Each number is 200 + 30 x the weight over the matrix's rms, rounded and kept within 0 to 999. Layers, rows and columns count from 0.

# down: layer 8 MLP down (transposed), 832x256, rms 0.095, rows 492-526, columns 64-127
# gate: layer 8 MLP gate, 832x256, rms 0.0987, rows 493-527, columns 64-127
# up: layer 8 MLP up, 832x256, rms 0.0993, rows 493-527, columns 64-127
down492,187,209,192,198,170,246,219,210,238,138,190,186,261,167,227,198,218,196,235,201,162,233,181,189,158,238,208,182,194,226,179,194,185,199,231,154,197,254,211,225,174,215,157,249,230,202,185,248,166,231,217,202,207,241,185,201,211,185,259,187,176,213,182,234
gate493,173,152,185,259,244,206,190,211,212,172,198,211,203,198,206,184,200,217,203,183,150,182,210,170,222,238,264,186,179,188,194,194,192,214,174,194,209,230,205,191,207,190,173,165,240,222,194,199,113,242,242,207,250,184,244,222,179,203,284,166,231,198,193,215
up493,217,208,213,169,206,219,257,222,170,202,170,172,155,193,179,220,204,228,203,185,185,220,237,288,169,199,212,245,200,210,249,174,203,149,223,204,178,262,242,210,203,206,206,218,200,245,197,197,195,225,192,210,164,194,244,229,180,179,214,180,204,243,210,221
down493,231,188,197,236,176,200,259,211,224,206,156,206,229,167,237,171,196,239,240,201,136,201,211,234,173,176,201,176,240,216,187,191,255,223,179,185,232,177,196,227,158,132,227,201,181,246,200,168,156,189,212,191,279,238,196,204,239,187,222,172,153,205,190,256
gate494,144,212,188,187,226,186,196,215,159,200,179,157,209,243,169,197,212,177,219,189,190,210,199,167,228,129,199,191,176,128,200,231,215,235,242,209,208,214,178,217,242,158,216,217,165,168,178,204,212,200,234,241,206,217,174,188,226,235,187,153,248,177,162,210
up494,228,199,163,183,200,180,175,180,284,238,195,160,190,202,299,193,207,227,166,199,202,192,221,163,198,229,240,235,216,224,181,218,247,101,201,190,217,228,172,158,146,208,146,232,191,200,183,214,191,173,146,195,220,164,200,166,151,190,231,169,238,226,163,166
down494,204,166,202,211,206,206,191,205,189,190,213,201,196,196,202,209,192,158,193,201,215,192,188,196,182,181,222,171,188,491,184,221,178,175,203,219,188,181,192,205,201,171,215,243,172,163,174,196,207,221,182,184,200,204,167,200,180,162,193,218,184,171,198,186
gate495,164,206,194,206,196,187,220,173,171,190,190,188,157,216,188,214,219,224,233,187,139,239,227,179,178,194,251,243,162,268,220,206,175,115,147,202,234,196,224,228,240,188,187,201,211,214,209,143,199,213,190,199,199,248,194,171,179,173,180,171,209,164,190,253
up495,213,118,160,172,211,219,151,172,188,158,146,214,208,218,249,196,198,199,219,205,208,213,188,203,218,224,190,184,290,214,188,185,181,219,212,168,168,238,197,203,210,243,179,151,186,219,174,164,209,196,241,210,234,208,195,254,190,179,240,227,174,219,206,239
down495,143,190,159,227,251,222,234,172,208,159,172,208,234,212,210,154,232,193,179,191,215,215,165,187,211,242,225,163,225,212,215,177,231,273,220,167,214,202,191,201,142,167,280,427,228,183,172,165,134,228,199,249,172,155,161,254,165,194,189,225,161,200,218,218
gate496,208,207,198,190,230,227,121,218,215,212,252,229,255,184,186,199,201,164,155,164,197,197,258,221,173,217,162,126,180,185,237,216,197,172,230,189,112,173,199,208,224,172,187,239,199,226,186,192,215,120,197,218,178,164,126,153,214,209,170,218,167,175,252,169
up496,188,189,173,244,213,221,191,260,226,169,166,199,200,222,180,207,151,236,144,223,193,170,176,191,190,159,207,212,191,191,207,202,214,213,240,224,212,224,158,229,197,170,183,230,115,161,171,191,248,193,212,188,201,149,217,186,155,180,220,208,200,240,180,185
down496,257,173,198,241,256,221,170,162,144,234,206,138,185,172,181,180,162,172,164,239,189,214,202,206,211,184,208,207,218,124,200,197,220,201,229,172,214,223,216,245,206,196,187,165,167,256,188,154,194,225,193,187,185,163,205,210,251,228,186,240,209,220,171,161
gate497,242,158,215,231,189,237,250,223,199,168,261,224,197,172,196,206,178,229,181,163,152,227,205,213,218,179,201,210,192,227,228,166,201,195,216,268,224,227,223,177,199,235,235,155,177,216,219,256,206,141,187,182,183,217,229,190,259,163,237,211,187,188,215,177
up497,250,193,245,202,215,203,138,205,230,211,204,190,181,193,199,211,220,204,174,190,203,199,220,175,207,150,251,234,209,225,238,202,212,221,152,167,199,246,188,220,234,205,170,171,158,220,193,173,183,196,200,229,189,170,153,228,186,240,198,125,181,267,229,184
down497,213,191,179,221,225,231,191,119,184,195,113,177,195,165,165,142,150,156,174,198,180,198,201,255,198,231,193,168,233,215,215,183,233,175,157,150,199,165,222,256,185,184,198,213,119,199,197,190,202,255,177,181,210,189,195,193,196,170,179,198,272,252,162,223
gate498,223,234,180,190,187,206,216,213,238,225,196,259,139,205,197,214,253,191,219,177,215,198,179,233,250,211,202,205,158,179,224,170,211,203,167,215,249,217,236,180,209,147,227,170,187,248,158,192,190,160,217,192,223,158,217,184,120,194,227,217,239,264,212,205
up498,204,228,242,174,237,193,209,201,165,191,194,175,183,186,204,187,266,202,165,175,171,219,224,187,190,195,210,203,188,207,124,178,165,161,192,230,202,212,198,218,160,225,223,112,231,172,216,221,254,191,188,248,117,184,124,183,155,180,192,145,180,202,209,220
down498,203,250,154,231,183,213,135,185,180,249,197,194,169,166,217,229,213,203,170,199,234,225,235,177,207,191,170,191,220,279,218,182,165,200,188,195,221,177,234,163,191,215,197,165,203,218,233,218,203,187,225,222,193,189,162,170,169,196,187,188,234,168,177,188
gate499,180,227,242,176,183,143,218,239,131,155,230,187,198,114,184,140,243,181,166,264,185,266,223,155,233,175,190,172,221,184,224,204,159,168,172,146,178,211,226,225,188,210,202,172,180,215,197,223,205,197,201,207,225,179,190,196,166,191,222,154,210,163,147,201
up499,207,156,192,211,162,183,221,195,210,211,186,227,187,243,181,190,244,200,182,186,173,221,213,221,148,220,136,206,197,223,203,203,212,217,190,196,262,169,213,248,209,213,170,172,194,210,192,207,230,237,226,194,179,217,219,217,154,198,242,248,149,216,254,190
down499,222,181,251,227,176,207,193,157,207,209,189,158,234,192,153,222,193,173,192,246,174,219,245,198,185,158,245,206,173,394,212,191,246,193,200,251,170,187,197,200,267,179,218,299,205,226,200,178,207,170,229,220,235,168,203,170,180,219,191,188,213,189,197,172
gate500,201,211,186,239,120,158,283,146,217,126,233,216,182,190,160,196,173,155,233,174,233,197,231,241,200,168,191,250,203,212,212,198,192,193,225,186,158,210,230,175,216,163,204,178,193,198,169,148,217,226,187,143,200,177,209,211,185,204,243,178,211,226,174,208
up500,271,164,221,205,272,185,206,223,204,215,164,189,182,163,199,204,160,229,220,221,209,185,202,170,188,220,258,208,191,198,204,200,213,183,190,192,211,209,218,229,206,228,194,177,168,214,228,167,181,216,186,169,208,214,148,221,239,222,153,202,204,199,156,153
down500,202,213,188,176,200,192,214,222,184,168,285,191,187,208,179,209,200,157,146,168,165,226,293,185,244,187,164,183,179,323,226,171,224,233,179,160,155,192,240,223,223,177,151,143,148,174,174,189,191,184,210,215,189,211,230,204,227,219,218,165,174,173,175,194
gate501,187,197,153,209,186,238,118,214,188,214,172,234,173,201,249,172,196,201,230,191,174,151,205,234,194,199,172,186,193,149,225,140,197,198,166,211,181,202,227,178,171,190,220,178,197,209,197,211,205,255,251,233,190,220,142,198,230,200,205,186,195,189,239,210
up501,203,197,158,195,171,235,186,160,197,213,199,252,200,239,208,207,128,205,187,191,167,202,143,233,196,194,162,197,235,213,217,133,182,187,199,197,182,165,292,146,252,222,206,149,193,187,141,192,229,219,219,155,201,237,175,195,241,235,233,191,269,224,216,227
down501,143,153,217,215,177,208,150,197,187,194,196,197,154,197,195,167,174,222,208,197,203,197,192,221,232,228,194,172,196,108,182,219,228,206,212,189,232,198,157,193,204,180,239,324,213,203,193,220,161,236,203,163,233,168,202,128,228,218,192,199,197,199,212,220
gate502,203,147,173,265,238,240,210,200,207,171,218,181,156,206,181,238,162,227,244,285,204,190,172,229,132,147,225,218,188,184,249,248,237,226,213,167,186,257,181,188,254,203,252,122,234,173,143,206,175,199,168,242,226,269,135,247,225,227,161,151,248,237,195,189
up502,270,205,154,197,220,174,234,192,130,200,243,160,164,164,196,156,244,216,191,306,166,121,236,193,217,239,215,202,199,169,229,276,172,219,197,156,191,131,215,190,170,214,211,261,165,209,231,238,190,182,200,229,207,183,222,150,214,209,236,162,159,161,216,202
down502,191,186,250,243,201,153,182,254,169,193,250,197,151,214,229,209,210,148,163,223,203,158,158,203,226,190,166,225,166,279,183,184,193,199,203,187,252,131,198,141,265,204,201,123,198,196,216,162,198,222,219,228,146,178,120,215,211,195,199,210,179,212,173,213
gate503,212,173,257,162,171,190,206,206,237,191,185,150,197,180,255,207,178,217,169,205,201,224,190,166,182,174,189,171,187,217,226,236,236,219,205,198,177,182,189,192,160,217,198,175,209,146,180,224,219,175,229,223,214,215,197,133,220,225,218,167,299,198,178,236
up503,235,178,216,223,193,194,165,201,219,207,196,192,173,231,231,178,238,232,179,229,215,205,235,178,142,192,163,209,219,196,226,193,208,198,176,219,185,170,179,210,141,222,180,237,190,154,190,227,229,190,186,141,260,191,232,169,176,207,204,217,189,183,198,156
down503,224,225,236,226,210,150,231,202,185,195,185,200,216,192,202,216,217,231,176,173,167,189,186,165,210,215,203,226,223,188,206,172,230,161,187,207,215,127,198,190,192,211,170,183,214,175,202,291,180,222,210,221,200,228,217,203,159,141,208,204,248,243,193,174
gate504,227,216,186,180,171,251,216,146,215,164,267,188,237,222,173,188,182,224,183,163,154,232,225,183,224,211,188,229,175,205,151,223,226,247,243,157,204,195,255,216,209,196,248,162,203,145,194,218,204,209,197,163,238,137,164,200,208,232,130,187,213,249,262,203
up504,242,213,167,245,228,169,152,268,153,209,150,168,189,218,206,158,246,182,201,190,259,205,187,231,190,179,162,233,206,177,208,149,215,265,200,192,140,134,274,168,251,123,200,159,179,200,200,243,169,182,213,259,123,165,228,220,211,239,201,226,125,193,234,203
down504,209,223,262,258,191,185,216,242,150,140,231,204,228,190,171,210,205,154,187,238,207,176,196,217,192,177,175,212,243,229,244,192,152,166,159,176,195,214,225,217,185,182,186,214,175,152,260,193,142,221,166,200,244,201,153,208,178,159,210,221,208,181,153,250
gate505,199,192,204,205,231,159,187,242,211,247,224,212,215,145,224,216,161,187,201,184,161,179,145,211,184,172,163,166,181,181,242,194,237,203,216,203,162,156,201,213,207,180,210,199,230,150,186,199,181,195,247,207,218,145,139,184,200,215,164,168,166,205,207,244
up505,227,198,172,199,166,219,194,241,211,192,195,200,194,138,195,194,178,211,188,221,236,196,240,163,252,222,175,183,232,292,151,240,137,189,199,233,175,229,240,255,217,190,217,197,165,179,182,219,189,287,166,191,245,202,178,181,202,205,236,224,169,240,164,194
down505,211,185,153,204,223,192,187,195,240,209,170,165,200,180,193,198,190,213,194,184,245,216,231,179,204,136,188,171,226,367,223,214,214,201,225,212,203,208,219,201,175,254,171,183,177,184,206,222,208,215,230,162,202,170,228,210,188,216,199,241,170,224,222,181
gate506,189,232,233,177,230,193,206,219,194,210,244,185,272,201,228,200,202,257,213,220,86,205,148,168,173,181,179,263,205,240,133,101,215,195,258,178,186,210,188,212,193,205,201,228,224,166,144,214,201,214,208,234,205,248,174,193,185,211,215,163,226,223,250,175
up506,224,215,186,205,225,199,202,163,157,147,208,250,233,206,234,161,148,219,161,270,176,184,205,190,254,222,219,168,168,204,199,165,175,118,258,184,217,180,210,264,184,183,214,179,155,185,199,153,176,193,176,202,222,198,187,158,210,234,207,168,200,182,216,197
down506,164,182,199,196,200,179,189,173,143,188,161,187,238,200,185,225,205,180,165,205,190,189,209,176,178,193,217,224,185,358,187,175,237,130,229,223,210,237,237,206,232,162,214,149,245,176,253,156,152,246,232,197,212,222,211,250,189,206,197,220,183,212,200,207
gate507,192,201,194,179,198,142,162,165,182,219,218,201,228,185,127,228,294,192,200,177,181,175,190,161,193,166,249,172,203,162,231,216,158,136,221,281,196,152,193,223,160,235,173,227,216,201,203,202,116,164,222,166,188,216,172,204,223,151,199,222,224,200,206,147
up507,227,192,203,219,221,218,210,213,198,214,164,211,263,269,264,215,251,183,178,245,168,259,193,168,161,186,248,176,218,184,209,258,217,194,228,176,222,230,232,181,176,183,180,208,199,197,214,252,240,196,225,192,271,173,202,199,160,167,219,277,206,213,207,200
down507,166,225,204,223,205,219,184,150,194,206,202,123,154,193,200,151,172,201,216,151,221,155,214,169,183,220,174,184,153,204,176,168,192,158,192,242,172,187,190,196,204,176,179,274,169,182,184,199,189,184,173,202,193,255,213,206,216,211,190,138,209,225,114,178
gate508,247,217,169,122,199,213,199,201,196,143,241,206,203,209,189,206,186,178,185,183,184,212,192,232,217,167,203,165,169,162,240,188,207,232,228,210,224,167,195,241,199,214,209,195,206,218,176,191,214,178,214,169,224,138,194,176,223,250,265,229,135,234,184,224
up508,232,203,233,229,189,198,210,231,234,242,162,219,215,243,213,197,163,245,170,182,191,189,195,218,206,201,225,188,177,204,240,217,178,180,193,206,202,185,236,236,191,170,143,196,170,156,242,186,183,141,212,197,164,228,218,167,182,171,214,176,224,183,251,195
down508,198,178,167,200,160,241,203,198,188,146,185,175,208,180,160,154,230,196,203,174,177,202,178,199,219,152,212,187,158,350,164,186,242,218,250,241,215,178,199,222,211,203,154,138,207,204,196,206,211,232,183,184,170,203,210,209,210,155,192,215,235,190,223,213
gate509,217,161,214,208,190,216,236,227,241,224,223,229,188,160,154,190,202,202,174,263,243,175,221,245,172,166,193,247,176,210,155,225,186,191,184,198,235,214,170,168,208,221,227,264,171,164,184,192,219,214,181,162,165,165,167,194,149,215,211,235,202,183,175,136
up509,201,215,199,194,165,172,170,231,261,159,219,166,189,185,228,166,191,238,217,188,183,199,219,179,167,220,226,177,179,126,230,204,183,186,188,221,175,179,236,183,180,203,223,226,251,239,230,218,109,184,216,199,225,198,233,165,206,198,176,166,145,248,199,238
down509,225,137,197,249,174,215,215,256,284,189,215,197,216,196,195,188,180,180,195,248,283,225,196,184,226,202,200,140,135,402,261,234,234,194,166,252,195,162,112,209,246,216,256,170,178,194,172,217,221,188,207,220,214,236,214,175,178,215,182,212,228,195,229,250
gate510,170,170,187,177,202,235,201,201,189,175,187,232,207,187,199,199,220,224,248,182,186,236,201,186,245,184,230,173,192,165,194,195,150,200,202,157,241,214,201,228,225,206,171,168,221,175,239,244,203,195,268,163,251,198,183,196,156,167,186,225,173,222,189,124
up510,226,207,161,211,211,252,220,201,202,220,165,171,165,239,224,209,221,241,157,185,197,213,165,176,170,192,196,143,155,208,217,194,216,201,257,184,208,187,251,205,237,194,190,210,178,188,130,196,233,225,195,201,209,269,253,185,165,203,228,190,172,192,239,162
down510,202,208,219,223,190,183,212,202,204,170,248,189,198,206,187,145,165,144,240,145,183,211,259,152,196,230,177,232,262,90,158,211,186,187,183,205,199,206,169,182,186,209,182,185,226,232,189,211,146,178,175,200,199,168,214,168,162,230,167,200,228,217,178,191
gate511,211,199,223,256,196,203,167,288,213,154,162,222,194,165,160,157,173,179,198,191,197,192,284,167,160,228,181,200,181,195,199,155,162,172,218,107,134,253,177,206,224,238,209,212,175,199,171,127,205,218,212,190,198,187,168,175,209,226,242,243,148,232,226,201
up511,189,185,209,160,211,221,206,235,241,193,221,164,200,151,180,155,190,194,183,141,208,245,227,176,167,179,217,200,246,214,223,222,187,167,242,231,172,197,186,222,142,238,196,182,240,168,202,185,192,211,227,219,187,243,222,225,186,220,219,249,219,215,251,179
down511,180,195,232,198,223,213,273,161,178,229,199,224,173,216,205,203,215,207,155,194,156,138,206,184,174,246,221,160,223,164,192,245,245,178,138,125,161,184,218,185,192,213,238,241,234,198,183,214,227,202,208,192,207,205,199,184,167,214,223,197,168,177,191,200
gate512,217,204,169,248,235,205,215,221,189,148,168,220,230,232,192,224,213,188,177,243,163,188,217,208,198,193,185,187,194,221,197,210,244,136,220,230,143,191,255,118,232,183,189,206,224,184,162,177,219,190,211,182,186,145,199,212,211,161,185,247,277,203,200,241
up512,181,162,249,164,170,221,196,225,189,234,207,247,243,211,224,131,177,225,196,230,239,133,172,150,191,162,170,153,191,269,132,189,160,198,184,212,233,172,171,217,175,204,212,185,203,268,231,253,219,190,258,233,197,243,198,201,174,141,191,235,126,144,200,140
down512,232,206,213,234,230,150,194,207,186,222,215,202,250,222,228,119,184,159,140,231,197,249,204,202,197,230,199,217,187,275,229,215,210,171,242,228,171,215,218,227,205,165,218,185,217,258,171,150,192,210,263,169,191,205,176,174,152,172,182,151,198,160,198,150
gate513,156,200,149,258,259,213,225,227,212,186,186,206,254,223,194,208,200,264,196,180,184,181,235,201,241,215,179,193,237,201,236,178,214,193,153,184,227,208,211,162,211,203,224,225,138,181,205,221,149,258,178,205,219,216,199,196,165,189,148,215,239,209,198,207
up513,237,249,152,172,244,190,191,178,189,267,183,173,219,239,132,206,190,236,205,227,208,150,244,181,175,165,220,212,164,186,235,216,231,183,177,229,214,197,225,177,208,177,164,241,181,181,243,249,201,202,158,201,162,205,235,218,204,204,159,166,256,143,242,194
down513,230,202,183,238,184,172,208,225,207,252,226,197,196,212,256,257,174,204,229,257,234,175,234,196,243,196,206,203,163,142,179,191,176,231,237,210,212,187,201,253,219,183,214,138,191,189,211,246,175,237,253,153,193,247,211,237,184,171,171,206,205,244,204,210
gate514,214,202,203,128,260,214,237,230,212,162,144,209,199,187,173,193,234,266,166,196,172,222,228,189,160,192,210,211,166,199,218,217,219,194,192,188,218,201,223,164,143,203,180,271,258,251,211,184,229,201,181,245,198,171,206,147,215,263,191,128,194,163,191,179
up514,217,203,225,188,196,218,193,166,224,219,219,181,172,219,146,271,204,269,240,182,184,222,194,260,193,169,228,216,215,227,177,192,202,187,176,227,183,181,208,201,207,181,214,212,202,200,228,220,177,197,186,180,149,170,180,171,234,156,212,196,235,176,147,237
down514,192,219,243,151,169,197,160,159,224,211,228,208,172,228,218,206,213,164,176,253,152,222,215,203,236,245,199,195,215,203,184,228,201,224,167,223,184,181,244,235,276,230,190,63,207,198,190,140,219,218,174,247,205,195,237,200,150,150,191,200,187,219,189,190
gate515,192,177,209,190,197,223,162,211,134,195,212,180,181,166,205,150,229,225,192,190,194,207,211,240,135,230,195,252,175,193,169,191,213,193,178,220,196,187,230,176,215,239,242,208,231,175,186,196,249,175,200,211,245,199,202,222,196,224,155,215,228,227,183,175
up515,159,202,180,158,183,206,212,177,202,259,160,232,180,237,155,162,196,200,173,191,160,243,222,199,206,179,222,198,171,214,188,191,169,207,207,249,217,207,193,213,186,147,190,194,222,233,200,228,234,196,217,182,165,217,128,227,208,187,218,235,199,200,211,266
down515,243,200,186,247,209,194,264,221,219,202,230,236,222,221,220,192,185,186,175,246,163,192,169,214,214,139,152,188,237,152,221,205,195,209,174,171,188,180,239,181,205,202,183,256,238,214,204,169,170,195,177,247,155,172,226,155,164,226,222,193,170,171,219,182
gate516,164,236,161,232,175,213,203,220,184,174,229,166,240,161,166,203,178,200,243,200,183,256,210,247,162,193,131,263,191,256,196,135,209,192,217,206,200,131,150,159,240,195,197,103,177,189,204,212,190,157,180,227,187,170,223,184,197,199,229,193,230,205,232,211
up516,236,235,223,214,246,245,183,166,212,177,201,198,191,193,240,286,161,167,152,190,198,163,203,208,173,174,241,244,123,230,201,189,130,186,180,196,210,200,224,179,247,247,235,162,189,234,197,238,217,151,195,277,151,190,206,184,167,166,174,198,158,183,225,135
down516,171,168,210,189,191,175,199,213,216,225,217,213,226,206,150,192,235,168,201,170,219,184,107,230,216,173,211,249,229,157,226,171,203,180,219,224,192,172,192,220,197,239,198,220,188,171,209,221,223,177,179,210,209,178,227,183,182,175,200,237,217,208,153,174
gate517,160,182,146,205,199,196,221,196,199,214,198,143,238,136,200,246,187,216,229,204,204,242,209,294,160,226,189,202,223,180,238,188,108,198,210,213,200,174,183,245,189,181,206,197,175,245,195,212,237,200,203,139,208,186,208,277,178,181,148,215,197,233,182,187
up517,236,238,186,158,217,193,194,194,245,196,186,192,187,215,176,259,222,155,229,177,189,183,204,259,188,181,187,229,214,193,228,162,181,216,186,192,123,184,202,184,216,178,260,245,223,234,203,244,180,211,198,196,194,147,206,186,148,153,241,241,216,221,210,216
down517,140,180,167,216,197,143,208,218,234,142,232,250,292,114,209,174,221,196,192,204,252,260,185,181,216,162,174,217,215,308,208,195,200,171,175,169,176,202,225,191,190,222,176,225,157,232,196,197,216,203,184,232,172,182,143,228,181,198,213,216,193,222,173,178
gate518,189,220,179,151,258,173,241,186,219,227,214,233,235,193,158,186,155,202,232,217,196,206,137,200,199,202,198,196,229,198,267,236,233,235,198,210,230,169,232,210,191,191,177,186,165,203,159,199,222,227,185,206,179,198,185,233,225,192,165,148,212,206,217,156
up518,243,189,220,185,209,150,209,213,248,240,189,171,229,233,199,213,194,180,160,218,181,175,140,185,137,282,241,247,174,215,211,212,226,186,192,160,171,183,211,195,183,201,239,219,142,215,198,225,222,226,221,186,231,188,189,155,221,188,197,227,243,199,201,208
down518,206,266,170,217,221,178,242,225,272,183,240,189,238,172,190,203,249,186,183,182,208,189,226,186,193,154,189,166,193,141,221,208,274,177,217,243,236,148,152,159,199,228,187,160,181,241,195,167,184,213,188,228,239,212,200,203,212,153,204,139,144,226,196,182
gate519,194,190,175,234,220,205,217,204,177,208,217,119,232,254,210,217,204,231,156,228,158,212,209,163,128,220,182,201,162,196,238,200,139,179,237,215,228,240,172,183,152,212,220,142,217,181,213,225,218,169,216,147,163,218,215,121,172,179,180,179,212,177,219,231
up519,219,216,132,142,167,180,172,236,206,272,157,186,225,203,207,170,163,230,139,216,168,163,238,205,180,215,218,148,161,209,184,209,201,162,171,209,207,182,211,213,187,250,151,216,185,197,226,198,226,187,229,188,231,207,240,163,209,237,195,188,206,215,171,175
down519,222,210,241,166,217,203,174,179,175,246,243,190,208,288,215,176,179,223,198,180,211,172,171,186,157,152,179,147,191,171,214,155,185,214,255,200,180,225,195,198,226,218,242,231,203,173,160,223,188,210,140,212,196,173,195,178,268,238,201,215,198,191,230,230
gate520,223,138,189,241,183,217,183,248,216,219,222,266,161,189,214,202,209,155,216,187,202,225,134,219,218,238,207,208,179,176,221,200,170,163,212,196,187,186,211,158,204,180,233,243,203,212,172,185,202,294,226,147,178,214,213,185,189,192,179,256,176,200,193,151
up520,237,176,200,214,151,254,188,170,166,200,205,242,197,177,221,229,215,170,230,170,199,218,168,235,271,245,193,203,223,183,221,231,182,216,244,169,197,158,209,192,221,213,240,223,196,172,262,229,179,230,191,163,144,207,243,163,149,198,220,203,203,140,197,203
down520,185,262,183,249,179,183,199,176,225,192,212,194,179,213,197,194,242,110,209,185,198,200,204,192,236,175,224,195,205,98,238,207,186,187,99,257,208,139,202,196,170,210,210,162,148,211,197,231,183,233,234,153,223,139,261,208,217,204,220,195,171,251,192,151
gate521,212,207,156,225,177,213,236,208,176,174,195,226,237,144,182,207,224,187,178,243,155,184,238,232,251,236,207,189,189,213,212,152,226,134,194,232,200,211,175,181,180,192,221,182,116,169,229,252,180,192,159,200,223,212,175,148,194,180,217,241,195,209,186,183
up521,152,238,226,199,214,157,204,144,208,175,196,216,198,164,206,157,169,212,191,232,205,186,196,232,208,217,187,218,211,165,262,205,223,201,201,205,151,222,196,263,206,196,213,240,225,190,180,175,232,219,198,192,233,190,188,211,213,174,221,227,225,201,209,254
down521,237,178,208,179,191,201,200,167,178,238,135,177,185,225,182,184,163,249,214,227,184,158,209,201,210,194,225,261,216,181,256,212,174,274,211,220,176,217,212,214,196,229,224,193,207,200,233,219,197,210,249,200,204,217,140,169,150,239,213,228,226,159,133,172
gate522,218,197,188,220,199,203,173,254,157,173,247,241,252,205,177,231,178,165,194,179,157,177,216,213,138,172,246,230,201,193,239,178,256,221,192,202,196,172,221,186,169,202,220,194,195,265,213,218,259,246,176,239,222,220,157,174,172,272,166,214,223,153,218,173
up522,169,162,242,254,179,176,226,237,171,209,207,226,215,229,173,230,214,224,150,168,217,243,252,213,193,167,164,244,218,206,149,283,189,165,182,195,176,245,155,230,189,152,217,196,206,245,265,190,175,117,187,166,210,190,240,183,210,208,192,196,196,201,145,170
down522,195,227,233,235,174,207,235,198,239,237,219,183,249,154,176,222,211,221,171,244,186,208,186,182,185,244,198,212,173,221,160,267,164,197,157,144,203,239,174,203,223,254,182,183,154,159,177,230,214,215,167,172,284,177,163,178,182,224,220,206,176,222,223,194
gate523,183,239,175,158,173,211,159,206,195,193,167,174,147,201,192,178,167,202,129,220,125,202,193,210,189,218,237,219,190,224,207,172,192,162,253,224,156,182,232,246,146,211,184,179,190,169,216,163,222,161,240,233,234,207,184,210,221,205,168,203,207,150,160,123
up523,197,205,252,208,183,196,189,214,280,187,210,192,242,193,193,226,226,175,242,202,191,209,196,210,186,235,206,225,200,230,188,220,238,191,157,231,245,178,162,176,252,150,211,185,240,258,177,219,211,194,189,149,173,230,219,161,163,227,195,196,237,195,193,189
down523,242,146,223,256,264,191,244,195,184,157,249,163,220,115,222,195,135,159,168,240,192,180,186,181,229,147,284,123,257,216,191,214,199,262,191,242,256,225,204,211,203,207,174,219,156,203,240,127,153,194,166,167,194,229,182,266,169,240,203,217,235,158,231,177
gate524,185,207,162,236,187,207,231,243,204,186,173,208,147,171,187,197,224,163,190,201,195,214,250,248,167,205,237,214,172,179,235,259,196,212,181,158,166,180,258,186,224,180,128,273,184,208,172,175,219,182,224,217,225,187,180,215,239,199,200,229,210,181,248,160
up524,182,172,191,224,253,180,211,245,124,224,207,169,244,251,195,209,165,202,147,223,189,199,221,201,261,167,193,252,196,166,181,208,233,241,220,206,217,239,160,152,199,173,237,238,181,213,140,174,183,160,213,207,210,158,147,230,215,186,233,244,181,195,225,169
down524,188,212,207,209,192,234,182,156,259,207,213,188,207,209,171,191,148,255,212,244,185,183,213,188,178,152,199,202,180,120,215,208,214,183,266,189,185,153,180,240,204,212,264,221,221,201,224,194,222,179,171,236,193,224,157,265,104,235,214,217,224,201,191,233
gate525,182,222,192,190,241,220,202,178,254,195,196,201,175,245,187,237,206,198,171,217,256,195,190,195,149,183,235,164,194,171,166,220,207,183,186,195,139,228,193,227,224,228,206,177,209,162,191,196,208,218,156,174,232,220,221,273,243,200,181,204,220,175,203,184
up525,254,219,156,170,190,213,179,211,152,217,158,195,231,171,177,160,214,190,257,221,167,218,189,269,209,225,213,206,261,182,177,177,157,219,261,210,176,204,176,230,213,195,163,220,199,224,215,128,210,234,157,182,245,213,166,187,166,180,209,131,258,189,192,209
down525,197,108,149,157,237,258,197,205,239,162,193,199,205,199,197,221,233,189,190,231,248,192,152,218,151,216,206,224,193,144,199,204,219,205,226,185,218,215,180,224,191,195,150,209,234,256,287,207,220,225,180,169,189,238,204,273,197,229,185,220,188,203,234,200
gate526,201,198,215,165,227,112,212,184,168,205,174,204,203,200,196,195,220,195,232,240,195,260,179,223,133,176,232,226,226,260,193,236,219,202,182,192,193,215,257,245,239,197,254,199,207,267,211,281,199,196,155,205,155,179,190,183,238,226,198,254,172,162,216,220
up526,210,232,244,244,167,179,239,176,174,183,189,155,255,241,211,172,180,207,214,182,185,139,202,175,178,253,241,209,147,180,198,229,198,194,180,213,187,179,223,228,260,234,153,213,222,250,236,220,203,196,192,226,173,185,217,153,154,183,191,169,217,136,237,185
down526,225,198,190,191,206,178,209,185,144,212,177,172,209,213,271,246,235,208,177,217,248,234,210,201,206,228,210,233,206,163,169,253,199,165,184,194,208,246,163,185,164,235,258,90,166,245,243,198,189,206,173,204,169,146,201,214,207,236,179,225,198,143,172,192
gate527,203,237,189,220,233,213,234,227,211,192,176,198,190,174,205,194,216,159,192,204,191,173,210,186,227,229,208,240,141,148,183,214,180,183,192,231,217,206,219,177,185,220,135,160,225,234,213,195,199,205,206,204,193,209,237,180,201,150,191,218,204,122,171,230
up527,210,204,246,230,204,166,226,232,210,199,187,146,181,185,243,231,207,209,166,196,164,176,174,207,202,218,200,189,210,210,195,216,203,221,216,161,240,138,210,253,210,164,197,177,201,186,209,235,207,215,173,176,256,169,191,202,171,215,204,218,223,239,210,139